Weights of a small GPT-style language model, trained from scratch on English Wikipedia: width 128, 114M tokens.
Each number is 128 + 32 x the weight over its row's rms, rounded and kept within 0 to 255. Layers, rows and columns count from 0. Numbers have three digits each. The size before them is the row's rms in percent of the matrix's.

# layer 10 MLP up, 512x128, rms 0.196, rows 416-426, columns 0-127
101:160150154152102103108143155126094134171153141133125130086116140091212150147098140159128141095218084164166076088131134113094085131124152051147158117177129200175144102170146104104153165172168138078137168175131110141145177123136081136136136141127093102169105200115105117100078113179163139119130107131116112067101133156128159104123107108112134140131069114084097041163107182104156119117127
103:176131138130149143123081149075126165108170150124081121138094115131076063145109146130152185130091141104134153094158109120185128121123151166092120165099139114103116121196113150129040056129137102174152079100102120177125080112108138170187103131143167168162149109125065172086149177101158110101201149101091094137145124175099148075169150145082127127183120142152108120100200139143115110121156
103:155137071123131128143085098152159143108093150129136095071159164122120109176162134086164100125093107103129136171093135166120144104082120052100089156151156154099073107121196158134107040203125097170109153097155086149086161137151151151082117125129156056122139098131096075180128149162059153092102089126165130116129169173150136096054096118131180127136104137156134090120146147130116180112130
101:161129051150082097130144102156087112090146106124167146110125085114158137105156210093109132165109098072137137133160130081104086113149100095138121075128178181155109137118162152134139110053123116138062140128081105095117161175137123128121154145089140110123164112080050069161079130109091186137138092117115167090144157184163175139129169154135130138104166136152109143151070183150098167170096
107:162174135148150105158138120131067057109116152103121092101153148103174102118086115168118138098167163141152113122195201124102133106101096158158125123066122127140128158156118103114102128047130134145084133153074072147167132123111162151108105170091157148115170113125127143117159103119140143153121161130097088094157160149157163154187038130130112153090165104147068071144153053108170080082083
097:135126096192166086145159166112107079089138093129135156179124121089178068182137137121154075126133138178192172138086154106108116142111143159139162142151064139142117133104092110150210134182186129135147135120118145133144085106177106159178118122119042113090159117118132079111160125137070151082138078126133172131128137165146171146121213079131142102103115134127086069139110112093174116118101
099:166098121125080082156199141105098194103119137169154144150142087092119127115112130163179110153103100165100112145077202132114131142152171120126116057145223173148145103155116208128152151099108115144082134154133099157158133125086142154135109096109114128202155146075110118115081126148123161135159104121114095112135149132064104075083125191122109161155106146182126092118094124183108171114080
093:187138106142078198177152163058141141173118167127115116104174140116070109210157121109147183123083101129147149061120085106125168064108159094130088106133120115168151128152088099097120145105142146189102157125083145183127126121098075111133107091130127149093163109091150124146116135186186129126084096119115119141092128079122089085197163112123128144095161146102175116123070104099154146173139
099:139144118121134103160086136120144180113150098113131076118166130120098179179143153089144180158107149067130067109147110171104131115116120201099146144115166107116104150141167088146058162121111132173102102079128100142101130164169067116138089115066131058094161110119124117169140122066090150137158235090108116115129134117074158105106158153167107173092093115109152158096099095152142070159135
089:156102096104164091129132171090151143112147137048085142122131082129186136089151071086154135144037158132179087115155159112109109104131166184145193138118087175129111149179153120154137061130112115138137136168137116089160152105158111116132147167105117097142181105083116110061121111135146135147167133155171165128078171110220127114085168169159127176139112104156135088113150110143168133083092
102:100060141122146118144140177141110123134126167122137105138104139090156159131082101143144128113167124149109180192159159143105103092101112163122143071153152120175184134209095145134127165083122101111107078120105141076134145179124146145094130075178138140073160075139088148064151040130141145146144121094114114106085131167199120137140141176107031127133143166074159106147119079095105111148124
# layer 10 MLP down (transposed), 512x128, rms 0.196, rows 416-426, columns 0-127
100:125144121110121083112103084136123141106114067155104119136189068133179121185110128131113133149102067130129164095062103152168102133102167191146128146074124120101141067160153145176076121133116139132074102162090189077117162084133091120109114078110139079202122133137176119137162108160153105147155141144119184113071077153155159111173142129172170134078155101123140134153113077187165084121128
101:136111087112140088159151155172135131133118081084172093091085175112120139157096112063166109109141030135104141095111117138099145132069134125155117113133139137123198125066130201151156152124110104130122130088123120104135136098122072122175121111120159153132131161106128079139139156116077133189161128089108106111091093101114155170177072129169127029063137045127107101122171170113122127130101
099:089121123132158109151083184135136121090125166099108130095123161138053082150115135141190122143163055145139109161180141127138113192190172114138082155070084105139098161117131098161179116086121106149057119115121156124124188128136129133152114175119125120176110134112144105120108109090160138094135141076080144057074134147098102061186222121104086143116110077116114119160144120109111123135168
098:140117102100138121150147153132091075120080156093038173122081086117059112130142102111106119201091125189165151120099125179179124124116120102121124159126146111229146181089125151160174141156094142139129159090083155110125084131114152165138126099137108136087143134094107131167146114160123105147127160114060093110157161122073138106111182182127068100119143126097090124107154104183123054107153
108:147160106123091096109144062122094112120156197170114067156139118163133141119119116118152079095104123125156149140160129218078127071119091116132069159144126202085120151110130087131100172109102178119188165077060106191111149062162108143118127165156117085182106124110141103117077087153138125070122101166177105157097118110101093128159124077119123110154113165165169162124164130141145132128144
100:091136136155116141124133177117102083121110077138133116149098126118115158192101096137178093126138125137136137137109187087121101208100127105128110100113159116079073103088122172130141162145073128095133142079126131108102030114117114148154083150136203118154093138146155138105066138095154133185044056120118142077157117083128167145100121127160128087125067157169140144067148131138175123142184
099:229150059167043102145118130091128128165137086183130130113085163113117119103152125133139131103077166108153117099188181135159111147143099091098169142089149137091107100118150066182113151131143158112088125073070201126132096159145137112160165129130149124112044113130137197159123162146143106140174145121124209101125138096127143082098121109147134131096153125116105152126203111151131115128117
094:104133133175125110172109162063142144110120158036113144111134120103154121099151118080134165166172148138140126139117105087098119131115148160108110201098148156148084130143055102144148081164135099069086094092103162137079142125096113140126079114088152111168173099126134123094121158166141221184149129116146112153102178097073104141122147142133093066110162173137150115101106127057100057157154
100:134154188127132115109149068123140146121099152110158111166089153104151140172153128075096147126099062143215132186129119158105146121146187091129163148136172132109074171124112138110168116111096146186111115135145179138135137111151122078095064089071086082086186105058129116100156107147122126099118146073160138131127088090062140134182107168121120118199121121159166138048117127116146117145122
091:096152083128087172075133123152085160162146129177111133125100100159079125141139184156122137080168082101101102077110124112175135129129174137137103135158148190106127120125154147122057157142207178113110113144154104115154069157156142084154114068140180128104090122205201199108144161076108108099083150091146129099124153099125105138132158144102169111144142160105080118140119124149094202161111
102:166139112106129101144088150165148142147109093073148143115130122114109155071137100132170111136144152165187126139101106159120158143145089083108145130061088149147131119140177131106128119041140121094071092124114070078152139103133116140191160149123140116091121139138167042138083127108143098140139075121124110069063126099148138150096094126165127112117092065119064094102135165118223090115057